{
  "num_hidden_layers": 13,
  "hidden_size": 64,
  "num_attention_heads": 1,
  "num_key_value_heads": 1,
  "head_dim": 64,
  "intermediate_size": 192,
  "vocab_size": 8192,
  "hidden_act": "swiglu",
  "norm": "rmsnorm",
  "norm_place": "pre",
  "norm_eps": 1e-05,
  "positions": "rope",
  "rope_theta": 500000.0,
  "rope_fraction": 1.0,
  "qk_norm": false,
  "attn_scale": 0.125,
  "bias": "none",
  "tie_word_embeddings": false,
  "parallel_block": false,
  "init": "trunc",
  "init_std_qkv": 0.0175,
  "init_std_o": 0.00343,
  "init_std_up": 0.0175,
  "init_std_down": 0.00343,
  "optimizer": "soap_variant",
  "learning_rate": 0.00496,
  "beta1": 0.95,
  "beta2": 0.99,
  "weight_decay": 0.048,
  "lr_head": 0.0123,
  "max_grad_norm": 2.0,
  "warmup_steps": 200,
  "schedule": "wsd",
  "decay_fraction": 1.0,
  "decay_shape": "linear",
  "final_lr_fraction": 0.0,
  "batch_tokens": [16384, 32768, 65536],
  "max_seq_len": 128,
  "doc_mask": false,
  "train_tokens": 145000000,
  "max_steps": 4665,
  "dataset": "wikipedia_en"
}
Each number is 128 + 32 x the weight over its row's rms, rounded and kept within 0 to 255. Layers, rows and columns count from 0. Numbers have three digits each. The size before them is the row's rms in percent of the matrix's.

# layer 3 MLP gate, 192x64, rms 0.2, rows 96-167, columns 0-63
091:142128154105104159093108119137200086040105118127201105135145095109151172119094097116165106118129098148145129098106158130158186163146107164160104145135105085142153093081171122196127082089154144
096:113067107150146130178066180136145178173140122064168120125141140191102192130108130134168058109111127102081049118139111126113090132071138144108166111110107137120156081109113128101153145119134155
096:158107109109164150087165141156136075101145109115127097183096124142116111168135141190142077092165122159160071144113158105131062160089156087154109115191165133130174121152110173070118101106076100
112:162135103125130116154199122113106105098167125135111173118083144156150085095123121115132128111165111106161051112095110153113146056104152125131113064101222116089155155150164118155163128190092109
102:136122155129131149148119075109150096117143124151102130074096116098090110136123208159197073175087105146134052149133130117093071157101109169126155170121159116133182094083157106160159112123146180
100:128141137143137085142106148094192076154123125094121187055108145140095132146144127108147133099127099056173161130134193117153169168199150136127131131160167148067139112121105111101130102145107050
111:089125129112113110073153147205112125103061147121084143150102151156104055166161098155113172135112117092122076104137144096117090095149152130088093112161083149141145108182179111172131138119117059
102:167105102047129098099148145086154057087155121155162133202107091127095157132149125102124123122150133162110100114149169074155165122166116096067156103120112146148165182162119185147129094167151118
117:150157155135170165114129169140120110107177096113080165075151130118099151217077170097124101157122065116078130126083118125150097166161166114143108109077129115125143118054146106107197140132129152
095:078120131120144131044160142114112095101074155125058099112086161085136107162177098175129164103126198156054142150118105134108163148161109100135123139128162126153106155111131085127151094155111189
088:129121167097116131146112153060186093112152093115202071115135125124039135103112132096124082073070133122146148110101127164112169093116076115097121144135113114125164117193123127138165144176092105
103:146081170106143159099163117122131131101113100114020152106120155146115144134170104059108102176215124140137122126160130165134135094135123128085081112061192127158095102146149104161153118143128121
098:161101152138097139181080112176125144128118083140126139062093083087153131144112161127158137124177207139154157175107121082113077127129101093132171077155095119177083091182115119159099123104161151
099:117119080210171140151132110113162147141113143142090177152153130127109085130083115152166050150128217087148114114091081159129091120155169177149109135112119069151119091129131116100143141110179098
097:156169119063122150151098187172135111137194121083121169139154117187124140079178146126088123095165087106114116142175159131165146144110114086098099154126172082175151108110173138089105145121180085
100:127073123087108123118165068147149084071143080125117149131111123102149145163184122132113071164119162144135130073158057134140174110089082087164140136071096068132113114102111122163118131112151190
104:137108143164073162114153147136108198111081189131139165118126119095089132160131078118077064061127131176130166100169131165151144103111131123154100133096121084138136135159107146207114181169134152
087:147137108087102146177141125089127112167159100203079119153127164105119126116173076132120144041104110154097156125153152087099101073156112155177126135108150177187087058149128126093153129134145132
108:174116110124128145128165068120091157108169101153134087130163121126091102072126181156145051131127105123111186151070126154101113109134129081114129130104073168118200122112102065126163078139138173
124:134076146175087147086129150069093095094096132088126125056155165103139151134183118164176098126149120163170119082160130141089145119109083125121081112084144091131173108186123108140114097135194160
096:170036125170125138178102166120133083157169144151116099154107129144167082111155159172142111106122147100111155139127064158112117104174175133159126141153143165153119186070134097077098110067113148
094:131114104111167143158135108133137158066190156112100171084105124128091143110125145031112109194100116113172116141173078153113143136121150063105115095109124179116178167160149188131100132161108120
094:147186137064164147153112040064120100113139127130108143115170113078141129114173083130108136087100121089188116083117151111172112150119171117145131100084098124199119150143100174104115140088163138
093:181087137078075173145180141136081076086078195108123180179143115177097188149124103116113171135104168139146147125090072105104123124129142107158121137126145153100097122166149129134134190167120121
104:116129114156160125118160109107143184055087129123149179140180128160102070108056167155184086131103140165187123077136126097130146165128189104152076172154156126131083120115148126148109125117084134
113:099149129108129167071162117148038138129105134175135114072088139146161190111086152134160109101124139116063101096103080154138089112168125108134083120137135149084131138133145071087118098100156200
093:077120111117138078165116079143107169137102140108132105137192161091100139050073099120126135128163099140102152111145180164113144154143170085121215096189113160138128141120187112159098149158110136
092:160110082162146166116127182121070128138099091133097168129123128149179122140167119123129110189116118077103183151093107129094154125178095169098198119175137090160087115063111147187118088118146120
102:139143089151121143117121150093132056139112222087118144134176112117097137097100152132089125145126116052160165140115126118189137109150158067107105118148153136120135165153110141111067162098039139
102:116124118122203160135114130085160119159109114114147147138097165154111135141210125114155119075150178200147133090063155068079154094112103140165116094138154097144159121197137125095102094103150118
091:097149140097140125095148104127177172088143164162094132117113164026118095098083154125114037104151130089121112115072129117135115108109111113085148144171094162137112119126182066136161088105130151
100:095203128123160088174102142122105163037149129093176110116165143149115147123113205146078133161152170117114169147087139113140077188135127101146052128156115108126125087085113111131132110117129117
091:108139153154130165101148185110124188096124146130099135119075122080154111062132165095086110168110132207085127163137102130109113134132149102128113102084137142166103132053102174062120124106186161
094:055125183085124144093146148095177125077172184153143199108173116124147146155109158114186128124123164118075104131132129154121149134163118212144153110089068126147147130102135125074154101110106123
107:137159172087200139154163142203120120117085116085121137200147155117116103117142149143084140128042135176083140152124162187074137100124148118063138119182122133128134137154149142110122158163123152
096:144115081126115153154095141142160160161195118192118123123054066086111169095178149079186159141128100140141103126132092129169128163118161101157084159120130158167140122087145110082088186143116128
100:109091137115092123123121147172187128140132075181118158072128136143117136157219137098126106128216116213091134125110122142125159168130100101147170115145143148141162142141138095061094164106119155
104:156131115157114122105162136139118198140102135065100101160134140145102155112088124072185117140127161116149045060117115153149131110116135156176066121097117121192075084141139104124155152143127194
091:102110120126146153108144130074137095060087115124160093162080111117127092120126063169156123129183085120148088152138116139113125107091126161093119222201170142123169095154123152115126059136113148
106:102107152120197122130114090184112195095148104148176087105091121136058129119148115098146138187094132113087129132134085123103113159123125110128120077107075131108125098127091194081082148189093099
112:131166142141148164213142103107163163111152081074143142113127122146206176140080153104145103133103193134145091100146099136153076115193133146099095128105109111120066118135072164137152142106164141
107:140128203073129131156130135141144146133117203146118156132186113093161122125132124136144206140090086126106198126100138096124192140146105131146162090185128126190080141116101139137139183160133178
116:100117121100099194125115140096073177111149132081104127168155161096116179143102106188158175072096100127156142166114130088169159143137101121140106116195164152139164103114136158177133067146079156
097:104187109118176167104100178126148095083134118111076128108138102144190097121100148080104060152115120129180134119140119166122141084110082191115107101129147114075156085106189114139099119056126127
104:171120153150073161126129112139106069107163115185072142127060117089132102159184102104100156101091120110090172068091068124141139112193164177129122090111154116157106148091095104124158123112145126
094:126141080159119168165069137185109123137144083133102149135108132108146140162187123124132110120179083155101147138102130122133150191191098085124138197133162169188103080111109060146086091152121132
090:074122169125124153145142108073141163139129110119141143146126107161175160143134052134189161112107162072152085071090135090125161123142105136080128138132158122136168151144071088197198119140148168
110:107088069169129154123130146164202162127133116129081117087215146130080149141134130138137062120142181149128071089152167158143170145090105111118106165109072140120125076087152129130173130105143155
105:134074119105124163076169098126160127151082128103119162112130096120118114126071085110068126184135149177064100123088160140134155095100102097151128190076160140105094095139153119157193179141154158
105:153141050137083126099169119109117130149101202181088159196181122156149159130075091105144141125148146165126108111106148125148132140164074148161119091162126108187113126155074100160185129148108153
083:134088097153157111179099156106080074157103108146114157134099113174109061117136083114074109099167132069050167119081123129206089102170135166129114116152136117119119120137162163132146111136089099
095:146131159142077116132135035109104098125149077172147153104069149112129044152140071154156114182105111212119123095124120140152153149152138104091135139085105144140108100150071125087119150144104126
104:136074120137176136169158151096161159120121078145143042119088141135116118128128136050109141138151160091162151063185110087132142161162144094047129083131100119117153123108126115138136164169076132
113:111172102133114088165118156109154127163134132113142154069116168097107097071088122098111167146150115125154107099180148128129091081208151171175096139108164189075134147089149103061110114135170114
081:135125166084096089115097094098080181109088143131204113113116137170164144151110064119174129171095130110081105154121142137099145177098149146090136075108082161156135065104140135087163106148107175
098:110135126117090143160147135144202112093181138081136168121099172154132144132112147169127191117148161162123137182103081145184121085186189171070082139107100113126142139120141110064116126085119096
105:104090116144157157157100161130136128119100143132123158147101149092140065069116136144121114103128160194102155113100091162134158114067097146130163063149103108138167165136093183055185107086128071
119:187132113079159074145149131167136137129124073098072099134096134137095118117186154081134135101137094121119136085204068094059168170154139121119148094170118147069158109110112147132111129176107113
101:150121163136067174129112169114110163098149094138089098146146109092123132162174105042152120124139155113092102067074099098140139133115120076113120125116041141126109160110121167145197133127182160
111:110136142134130137085107138200076114063162092117146120122097154108128113157129151134085087136130129093047119109134121165177144145184108072122144137179148141097181122137146194098151116057160102
119:152139138120154107077171153091128082194130130134134087131139136126106078132163185188135077139091128118144135121137154098176157150109077103120106097209106204141072102132142118137091153077123104
102:194082107107118114161110155101193165120138154190126122213089152127128129075121141069150110099171104127179155114084167133080140117101122107118081146134121136172171075126142111109137122123183103
092:134119111103069125103069176085129115143103122126130113095128178102077104129152076152104102105153129085118146065094060107086163136087121116110130168110113096143107195144104185123110163133072185
106:121152104140157129085128148150185093113119131096143094095145155123150127101136157179125146158151137133048140119106131159153102205103111104128120122178096073062144150143076122091086093113035128
097:154145106191230122177100173111158140122131112082150110108138181143105173167175127094144095097124131159094094069106140146120149144111093106127140140127105083178107115106099173123092085184138146
091:138098085198118158049155105135170109142125188152155148089161099153124163094130091060101128115152149083084153190120148087142116150153178146088106108189133173084124138154137131146109129116107123
100:136119119116107113156092093147045146138118107073132122141102149129117117126159128170144114111111061171168150133159125080086165115210099122078123152117120160183120153133195152116151084205127118
092:125090116146203120144131173143174087068144141117188154148139131143139108099103114185165128101173177090156155095143095126077116143102092153187141103159096148121164153168139156145130078146057124
096:139123125112059171148106149146131143152103109077138167172127096153130128103120128171151080144131190188197093151138122103165099167151153111126086142156171176176190171165077096097111123118134109
096:180136101070130175123174160160131158210142130130096122128091113114162119125106135114113083192198100129140151088115143167135129097120072127122130089135163168111078125061161135083102156150097163
108:131206093091095147080136155160092088137142110127135139061176169097149066181107130130078130133109087093170119140106158101121121116155114150085107036118129106088174118118127150078156127126120133
101:172104123157107118118140127139147152138076129099112088117149133124089077095108064124150141064134099174138115143150067052065154107118148138098098156147107167153131182155135156168176079190111119
# layer 3 MLP up, 192x64, rms 0.187, rows 96-166, columns 0-63
104:107113174088112096121117066176110051100128108190152181154071104152112089139133110172131166167107103108137124158126101167117145068177119118152137088116143108154120165198170156172151133138129123
097:164154083154063111146157152152132165101091117118077171134151073109128106116140135149118193165139152136138166183094131037138145118169167129181112153179109155147094157153152178130082140144131105
098:101137095135101120108122099150119092190102186116181066168105091157168116166157130134135083096119139095144165109204112137122111118207140104120058114116191132132147180140125108100137152093095134
101:180089091192069092106125106141093107118155086102107129150140151104072138168085148128171105113117125106148161106124108092147137133116123106126136197108081079159128095086097135138213176106181121
101:117154150120109168089121058159081100139115140120129149183132110127131142149048126106020133091155135076140134113121183119072116103131171112085140144158149207119153132154130154128141114153159123
105:224173170143119140130087070111160138058104168090139094128111112112079144158085190129134169173085118158150151145148103105101106079169148146119092139099139130138067128139124107101146136127180132
106:122147124053171162139154145082112119104178145136045193133105070107115150132153158110098156111143099078124178137100091142146079104168111169120104096105149134122119109129128155187095116194161110
094:154145113151139079158104150107093059072137110195123135147125142078160132146114135112108108100133153138094158127153077179096100082087128130123118127164083122075091141153180177182103183091123078
118:103194045151071162166128095076137076120169157138088172135121141126177105126111173110152112124136171078173102121110113107113083097139140142078121134141160106123139170120141164097105103067153085
094:145134152124099135124078107114141115101138169076179094068126130110122131152112119134103146163155098146171155134157136145094183123137059114135098213077128167171135101078109069090102122076134183
091:151138058125142134116121135164081169123113141124127099107161160146205100170076136211149132153146135143114147129130122191077152118100163133172087134155128161129136073161173094157143097054126145
097:086115112121113162133156097093133167106086171078149166158158182123151140079129144093111130107056171158086132091126166108096106171158094173139140124097214102128091114122106120107188118144137180
093:084130150152155097118104137123155116122087168174150135155191202108103169127104151147130098143130114116095168105186079166158169150156117161100115200172166057141125133091106143118164123123071152
094:174084196065069168184126102104103169080177153147131144122167126142132191119142108059137099119154121147090138174140090124105149152148125107166116091065130147092094123156162150131084126130129128
096:085099187133117188118159158121116094176105141166150130179148105141125128111037091109210157108118059178151137081135103097103146112147114106096103107124126146165119097116164124168102115124146082
090:174153112160089090207119161135167175105125059139110141103149124149118155167133142113175142179113091134131132097051142156147083167192072125098117150147131149093195158174122141134130129118132123
105:168128123170063109129076112136147161159173100138140155135155149127090152123089166112129131202128128091135153162137047155103123174101129110058121118154067152113111127075157132136207135155106148
091:091117143199148130108123130103139171134049168094200103160136113118104142141074151136136200193162150123154134105071119125096110128107154118090114093153082098077157162125109120181116098138103147
099:106106085124120139140151141111166099049110134100145135048117139126160138149094141133081152116190169111103142119141146142117141131085052126112153205108181107176165064132129120098119083145160098
132:145102152079159097098088129144159171125176111132150151146100124163095170109123088128055133134129146107149168065072133172113158090154069150143153152183111152171098105172171084138114079147092112
091:097099159100142144099117201159151125094097105140151120085127167115101169190119130072160134104167177155078129138136083119118135157103067153130118136126053078160098062181114127130163150147140108
086:125101177120085085113069127150167086179105145167150148122159118197192156115075100189151111057124109090103114111081128104163114126129077100155111167123125082138118134154066120119127109115107147
101:073064123080141154106083145130132126106129124062140120111144149142144171166162075170096059115190113109194180136110102153105133186107161172157133139100102149126165150112100109101149081110146149
089:165122157111145146192110094136114106099072137169093115162077139125127197158163077140116155147135148156115163153105171111148148046058120053142138127070128099098117156168160113115141123110137146
113:082093118104120155124102104108166186089084110131104177155187152147063094146094159126126069189098103141177142134115153077155092114131122138107122064111122078111133167103135150107100123061159122
102:057190197132097159128110156112095144176157110126139077118155120101157113113156119155162120116070130105088145142122106116065167123162113092177148076138126133076131145111086154166181082103089103
091:134115154110128153130062166120159147102116119146084190087119147196082127143125146069167071147126091110172120083085145111140121141152079112139154199065135139192158145100113124154107090151128109
090:137119126099101165131135077107092134187088134150188083143109101161167126119140090131146194168100089166054150150122135070094115108151144118080130116107094136169130085128089067187088111120127116
092:127135163128160113170084176132127121150133127203134112145146196154127110127132093127161113121095049092190097181158104090110141149173134102191115080106105094102107084138139195129109158091132136
107:051158198143103149133160111123144159151151155128113112065087127134143162110126130114112188114138138086135122125168148193130148143180150097133151117122085130083060121128114038169143159170144112
092:157134099156171119044129072115128124121141160218086113110119071128114109055153110128073107161123165140126156177135181109181089115130163101086100148101141140113124156147148088127156109130165135
105:146145127125176140149180125136157096145135166142076097093157110139174064099114145168125151147093158150119153145137127118153164077098123132064152170099142084187062072117079147084087168094131109
102:101101118077148144157127095142132105138150110153180097146164150127121214186070107157162135110132110075131117075054111099113140125109080105132116129146060122089162134204107128175143120104136111
100:104122142076144134026147164115110119092128125123163121168180132080099150200122105189167118140146152131112121114125210124115163082091093145171115180101092129140155129086160115107094124143137135
106:095131121110074109128077081102160122134160138093154113114077104163123110196169112132171109131147113097218119102165155100129097162107075109139084133088089103112118089125085069152122113149134066
089:132133090108100140108112103064122130177157123121120176125091144144198124168186149150119175177080117067146156114082160134109084162111088129106057132143182138130187084126117124141136073145129143
098:179143158154109129108101116130211108122058149133166085187114179121102120127119163136165119081164180158092082149133121091113123107132117093135118211172126120067141107149148166116148114102081128
117:082143119136126114174175111116130131136137158152090178100159098127095138141070142163169106161097146104096110151098092123117041151188188142142189135088125107132109123172178138133143187093087160
092:104156133170151154069104158082167109126117107180175155073122049117170127178196107136148125121188152123096157138092102137179158124148140176088140151128109104152126147128089119124098093116065123
100:140107182108175110165136169132050101125153126121127108164122176125116198130132112102169121095103132120143134096125156109077072136107213162077160126200072159139139134142128146179095119118143115
103:159139110101161112105134171145090178097160054156156150102148135112131111115167163094113172151142157104120143161093136097156205105144106168133141112039103167184099128178147161075162137130125145
098:096147083132147155143181158180123142188149140089089092154113140111174096106164139113084119096073106148153133058145125102127076140150122133103106067143128078190131193130100131170138152171137163
111:156121094204104169109161138085097107126118159156131131141094203129112159111122123095127171127138111065108108048133188122176133059102079148164119114125118159140093133094131128083102080146143155
094:114145065141147096148174195116120137085114172145159144106128155120093135099085194097128187118126111183090149107135131132103151096130160114151113119077177125155113183087141123170130210173116095
092:132184147060144130099109114112136073127206118135110123105103183126153132167174139180055092137118105106151127098093189105120103109144108111140143173096124149147082143081102167101143106058148141
097:062126122144110092122095073160147119186081163126116145098171189166091111126106128114140135164115132096126145103159133082165108159127174104194122167107047186102169164095138102100118163119121121
096:127157128093147131096150152090136083158106135113156127188149120103193162107063038168160150175185137131111154149097129094101139138119093158185134176112132105085094119135147154145101118147114195
114:168133173081168170156128182121204119075095149130101109137193158137156123135073142131183093095177143145103178153110120101096095129098133125117082126104103099128142106170123137084134121094178071
097:108131083163129094137167085168173128088122123127161096121099097132142083116132126127166101095055094162079186122091089131164045110127188115146128095134104118164165188138092123180136131095126110
105:190110124105083152130126064178114115139112123065064181190168104095111095140158133122077109064119078169139085142114142134089099157098144152153147098133097170126158133076134164153154106112127128
088:122064175142143124092103155111111123090174072119158144097131143089163129100141060130145069049119090104101135136167133126125172098110165104103169160095183147145141207136158118103100098128149123
094:148111125134114150130116096138081145166145045139206093087099131111134050135173095093111154106149154122155153101145162091140190160201098110118147185107088145101118127127090136076111139145126123
091:122190140111134176107177165100113157170124105094156120104096106160197147160106145122135140168115168111160183184159158152102139153163155111152129044104089150086154116145067116098166127136139086
113:170138140175052114050114133108092173150117134106091109153158107169114126178150131149162111080160134131137146136135092150126179152062067073099179124116133115130109080128138119146159110142059152
077:130179168085120105169113121098101142124143166145177110121107139139218136156131129108106118129141125105103145085125126117126102195127151125132153088123147155186162098071108198114130098098153230
099:126126117134166125190116141120089086165093123107129193064117182142142158126140118094160119099150092153115138118114129162154150103070110102170117154108216156130135139131153137121133077209058154
103:155091103120183091110118182087151111157156130198101106124130060140184100106171112127112109102194103152118184115168185158163144145148142186157111110076115147113181117136156114122156108109096115
105:106109127092085078103146126130077085157156125104158137146117104150153129122162062148117189130176118127134082104073129119148077166119115082117129126105098083144034168122162140100070179101125114
107:111123103192163179135155127095165081128084180128126154063137143134146089137076167181114131183125156167117069159128082131162106146098151144170090149091141098134062103085139142128140154108083114
098:166187150111118146144076095105142160115083154105184094139069145101135124160141115114189174145160125144143191096124095120114081216129139138160099101115135135176169131120097079145175140118082122
115:125099153150196163098132163115180086160122119079175144162123097140120158117140203125114101096105141142146068117140179129123144143123091097070094151189089201153091076155143118108103110115147128
104:006105118123175144134164091144076102131133156100148168141131136190103143121106125084138155164073117125079128137160126162138142125105070145106157068162160128135091154173132156135171149146094122
091:174076107113191140128161122109086132126095157113103162192145110140102167147166176120062080158141138150184143181121142138137096145149117151150126115157119118193100053088142086124086126109113081
099:109118148179111119051132171206155121093144129109111188116160137095113136132096180149122111141129096129096117106138122182128111197064104109104094115181079100073120140137107128139118107120075182
092:157162111118050184125128161096108118149134122087130164112124091161113130173118143131138136129094150112178133103134107148051165102147091144147124128146171137054181115096138190088062108078091132
096:060065154127134108102159109117079168129102033105154130107127107133132155058129083110113106094109133137132053064153178126196152143140120128107167122097146136157147104171124108112164126118140139
100:113109071148147085120154168121219098083123163167138159141164101148160156072099182134133143115151173132135103142148095165110092134073110118164134113150154083154153065148110114137097160100059135
089:134160103117114124144112114136132156115189200119139080111128132087107125120115153113126096108079146106167099155183130139100136092167163098101120133102135067187062135157198212118136105140079100
102:135173145102118135104139087127116085167111128145089118183188103136192125130197154110142142098120102163101113135127155116161164218132101107113079120122170058143153105100051097122147098145138134
091:128141117117107106067118146120140127145116091084130176129161115050121086175090074163038120113143095160155126085131079105089116109125090152162143073099095119101087081141161144123152130126144185
112:136199141167152080118089126114135146128087178095150103148121118079110106179140171122091152130145138120173115079106110130134201116093116116219066120164149136146111167108120162134105184178123107
# layer 3 MLP down (transposed), 192x64, rms 0.168, rows 96-166, columns 0-63
095:144084105122149132128130160124121096141131132101186098103102144062107164156108166047140063079108184113136087136134149161123083197095144135141105158100200095074120108101138115153096093130132135
095:133153173070091126148146066129133104111119144174135190067127108146153108131128124135136118152150132124166171159136154119082185121235120078127066103175103122133128121093084091107170123143099117
098:090170114103173172068143135155150103108169089119129206101128134126077141110135158133073148085110138141076120169118161198147134138054135102154129161130170128108085123143134135085094090171088140
107:164086129115150131083090178089141164098069102139170150143138107109063122189103148120134072134087121140156093140107116103123082149096161059132133108134037143123135076099162112133102096153159139
100:103143112095110159155186190098154144108159107134130143066184164124132141128154145111204091083109144110074131144066088110152125139155073119117132123152098075163127109071203120136142127126093144
105:130080119147135123136198113134139133117119101157183139147200167097133153117144162195046141102136134160101103162068112122110145070123097131111105108116099074170124107161121142184125103110125196
106:140117125131112119104135107144148137189080094133129096132046164213079106157123066132127120147137116120133094171137164115149105120202175122088178130107077132159121136176182106075131151133112109
096:120116140082160170060114117081172099136145078146148080153144135117141109076116138122139132161157116142111164172169149101131146124199070103121216131095091091197104144137103115136142086166128127
116:147159130131178119091164132095098144100170087078137164068166129097096134166119128084094115128103067136112105111076142133153121154158103113159054098088071081166127118065096125119181119166129125
098:124131083179147075100115095151097159100146137149117136112128117093122105109153155082092121109167178104100062108153120147156160138122148111113156098043175140117084162194149138171173132173178088
100:104081135171137104111125107110052096178091187143119211132079098088121172091113127152137171105159091126108122155120149061172095135163149153127114128133120162139147115063095102096110155174138131
100:093128124127169102189119132106146084135111157104193091144142110066096118103075143136170119099101155128128167081145109088135093168090138125166166099179093124113161101100130165076075048142128114
099:105136103101144143078130111132121137139149130102072109173091161143165128122117159086131024152098075144091104088098115135088149110135122118132086075080122183075131129089131086102148180180165133
094:125164145115119127102150145133152181128095173179101108131093171131173115106070144148149107171165137164126113125127166083118125128188135159170143148158140124177071148073071169114110222125114167
093:162095110104068125108145154109138097106113128145160138135178130112141142185035120097130106101111147217122125095091125147133170136105142115105158200121166171109111121128148117147121035152152093
104:117109155096135122137102114127124154214144156122138174189079118130079139122138116164160063112181124117125166140161142147128211065086178150097152143168101141131117104109156053098124130136109114
097:161101130142109113083143157165117125119037146116092118142121147154112099144107130128141087100157073163127120108117123076119091086165107090155087201115218098110104138200095132102107090117126157
091:138132107083162109126101100102131136125155179087142112128101058096144139118123116151138102157148091085153115113090122102101146157128153074084120109244064096092137204107143124151128101128100093
098:098149114182095137133105150166181106162101134106075141161161154090144164135126079106146109096082135127131011125195132130125145117142151156096130138166102111110135198151150095117099135167099090
118:090122112116121156166124134131144121140096132092116174091116134069137045124116150130150076104144069164086134230142157089143157148183169123093092076102140101139158119119098134087139161166106124
088:031156166089174140121139146174125114076065151136106174092098149159176125174114073071116112108125125194108064116116140150101137121098112131107149153141105105102137087146110128170127143175114110
088:105148120106149157134086080143116139128170104159113107092126130137174097091110072171114086126154078151151142115127115135077142131201101126122118104161131149155116114135124134138105255115139121
100:109079151105118097108139081099103101093166104072135126086082087191184131126151116213131130068124093094156169104147094132103104139200127137159146120091103173125119170151098160115118161125147135
096:144133118136157117048139139119109155133115106109144155174140139162083165173171138164103181083121169126113139108152143120114092179045101163122211118080178141108148155151103095145160090138153164
107:108151121148131125146130093132118081080144128127138114110173143166188192115107116167093188060131084160089096100169090154160100166070120143172161141090136123136113095144135116159138135188087066
109:098143140161118192078095114157058148187076093154139083108135136137091108101162138144104136119157069137120124108148191132126075137145076115150156153128112195140089110148081099125099080109133180
092:128134158136096137135115123117129079126185064178118149113122154150118033156116170170120158138111149122072063137095110173113106132194081130172148158147086100108117136129169148155093063139115131
091:096112137213096169116108065138163103132069098134112130132120131157146128110154109181120164146128166159131147155129086126131141097062056154063169113138116137113082118127147151160059091113167153
092:126189157120099148113081131116135152135186140085162110117120154158158106086155101121119110095112111128124153094172110124162146133117213068133121086170077156097097141162138101142049196109173127
104:117087081138209170159114082071158095141187093123123104119115184139109111160129103101154097127164166165103108110088151061135142107131140154140097122175138114149165144126123124048111079114138084
092:122093131079105133199187154164160142131098163125140105160107142056131140123110186186138146117149105132108074114130071122137167155077121154060189167120106122161134118120168090121138109135128188
105:125143133121144098104064130118116152173135133120126133102141062136094171129096113127107053138167116138116178207127095177092153155147148128173117127146062123140120103053133095127186080140090086
099:133175134140163168109116112123155130141100139197066139110114143195113132081145133154126171132115132169081095138153157161126153109227116136111120133142132139147107151106101150113133246139088134
105:160115124190054109157105150148103117118062066100133121137115155119127146121093130078048174110136095130160133128103147109169093114086130064086116101130181119087150138184114148176119121123111087
103:109096161170188128142167159088125081137167178113155086119152169095088123089071155145099152135117157172058110092099126141139155072216094106142167130162117141102168122093126137100141119133120145
089:094130120120187162163115163085094134145195130157084127104121162140165134099209104133183113138070141103134150170102125137085114154167127085180117082124126151136146167089099141137136212096137123
105:118145163160146139117169081131097183125094168130165124209131146117142142120036131163109176165081070099129062138145121139118097113127167104090108153088115089099117144100105132163149093164163102
109:178173157139154129162138141162135132130121087111201037137081157157176144114168094152090172168128109109155131135150187153162190106105099181166126146089151128146129114114104122161129069148135141
092:136129167137101159127190113093131137102112065128141110147133113093122101143113137137146211147148082137127089166159117124117113125155057136092110198116191138100093155151089200182140080132166126
106:099199120179134111148163206099132042107057095138134106117120152140115150153089125086124083113088103116089149137119156098155143123147124151070148190160096163133146151135140106146132118141195109
116:155107170150131089093140189130097087147097163078109129117093097103063079110112148120063179120109185099131144125133142144110165152136134108151116168135131110110167099054151106073110066141109078
103:119087153107113187095066137118162129116171159171093159160122120155124138155101137132146172161128091124162143167237112133073133139104100181087112146085143144117078134102152146153104162080100158
108:144109142117135123137026081119133142190151081083144129125155056100157097147107123117119099107164129138204137203115103112133127166168143145108112155092110081161137112107119136125182119090076131
097:162104109131109135139149100156089075098104150151152147118097159088110158135157164197172165087113106138016169167074083116124104126111180132145087180141132108108118106139121104118087128132154084
104:160142202192053156088142149091104085103163078132105156098107116114130126156136112145074145116072083134178149112136086090129141129097152148116102154064164135129093112116084100118154120074162155
094:150121103113096115168074166061146116181138129131139122119103116153116142118199119123087120133147089169129155137060139036107137167203133140062152152118157165142122153117145109143074086124113138
092:136073113131167091128163130130076127134093164096143141168150131087112118139126190117140150145104120155124126141129101125167081042064128099124100171075163093093139161140128146142132068121073206
115:100137128220076074093132132093131121136119113157157146133159100149131155127092116161064151176091120088140081126139113128158095086071151127107116205168148157164110174087112168155094113100134150
101:118090138107067198093064131082100145102098120104088134094154127159095151131136121128131129095124092125167110081160106093077123122173179130108120112176141159139159074127101172088064185159100140
107:079106102138179121079105176190131128108153120089184089123131137127092161151082124152109109170133144052132171076169124165101106162129126108096142168183184084146109118107114069109133144089122131
079:137093158088158147140111119095124131143115133159125151135138150092150100133108137144162054168192097038101140128103153132066148097097090130109154128156148089183072131075106118124102155114083057
097:131108147118108126101099094131131121172153086156135076161091165111143090148102072176080131157104163151129166125115090137155146157012107144106142180048125105112100090140112116110127128159088108
100:094094097184133133158118118137103119174123121160116096129097069086187125133110076101133181132094163155136167111196142130126148185125182134063092162186137066140109133152152147127137124190118131
109:131088113066160118163148123139141124120145124113152151076083129081151111108104156107156148179119113125114078138127145137117132103255106155176097097189129151106139148128144098066129185128162112
089:124139117117131091088179121171131074162109082126154144152091118108104128206176172151143131125117124146146098127110119165144120113050111182135108176080139090126138142168168113146143046113140059
092:206131095119191185100119099110072125116103149155117152114174085109151106119126073097129093188167103139103158142151139138126144145179115149157114103209164116154073096155098158135111110152095164
103:147085140158114177178091196123115107118128119158171127109057151090106051151099136102148062166120137110139125094040123168139159130066128134118171105148117150138133162121126166143118079114114114
110:126098152121114171144124120139126165151129165048101100149138134145096094083127138163081137065146052178114122130202078150085143165159105141076100139172114116131109104095078118097114152162164148
105:131144140117212047125140119130124151134131105121132107160155216190110161108072105171143158138114105095154127130163145100106147129084127085150142183199166132153183143143158097099122129157115144
100:088049135148133141105152130113118159195177136111094177065204129156088104107108196162140164138078185097147124139123138166148115129127100154129120115113159082120123102144154172173128113146164164
095:112105128135135129138149133178133170064120110151123101133128154104138113160116078131149190125125148099131176141104106156134102155085168106121187146019162083099189194137153116134140089155091098
101:182072141119088103134092145082153155154081128138121116116114139084122085083092126108163086141180138160117138125042119117144183098167125109178119198129067156138130117120145064107137087135150149
100:124159111133160116164146154173158142093157132158129158123143115147179159091105098087097111112108123156087099165136175163110160132198096144178107042180187165127128101078143116104133155154151068
095:130108166144145132170128110103094170161145153130107105133165095160128143101115121124170136109079146110172132090098088112111137093084112119121152138015159164160152116094190173165148153164206142
091:140099149125146103166113064157132130126088135121125083136135140035180105121101128162109121122195142147108121114178124103207107142146112149082113157122070134147087153162093087123210160122109133
089:168143109080147148189114140128149148155141189125083158160057125067118123149105138163157041116131123106104126108113114145070152115073108103157162105158078172133114146083114153115160143156082095
098:138064166118125164096105194124134141063125109131124136108078123075106123095109104093120089122089092072099078112170143130123127130129106090167063119211075152159157132143117083095096141129110119
091:137160118102182166100113135182109094163147060152120155096160075119146072074162086157135142118140151143099139127112106106111146112232156173192130120152132161161158186101108148123114142137126137
103:145106097107171095095092141113139169157172090105182164128090169106073143129130102148194099127128119138105147120095092161067162069104176138164128143100082203136078139148175114145170118141118127
098:148167126163129160108139122157221121119103131143145130104162127056158106158078127127144102110169114140097123105155065088087129136145097167114124045085122162098065120171165096141144168149155140
110:129097131130113113108130094152132062138140171065180159206164114111159148113091162177146149073125162108135125192181142125125091125121097143144173139139114213125128067134142099136104113122181129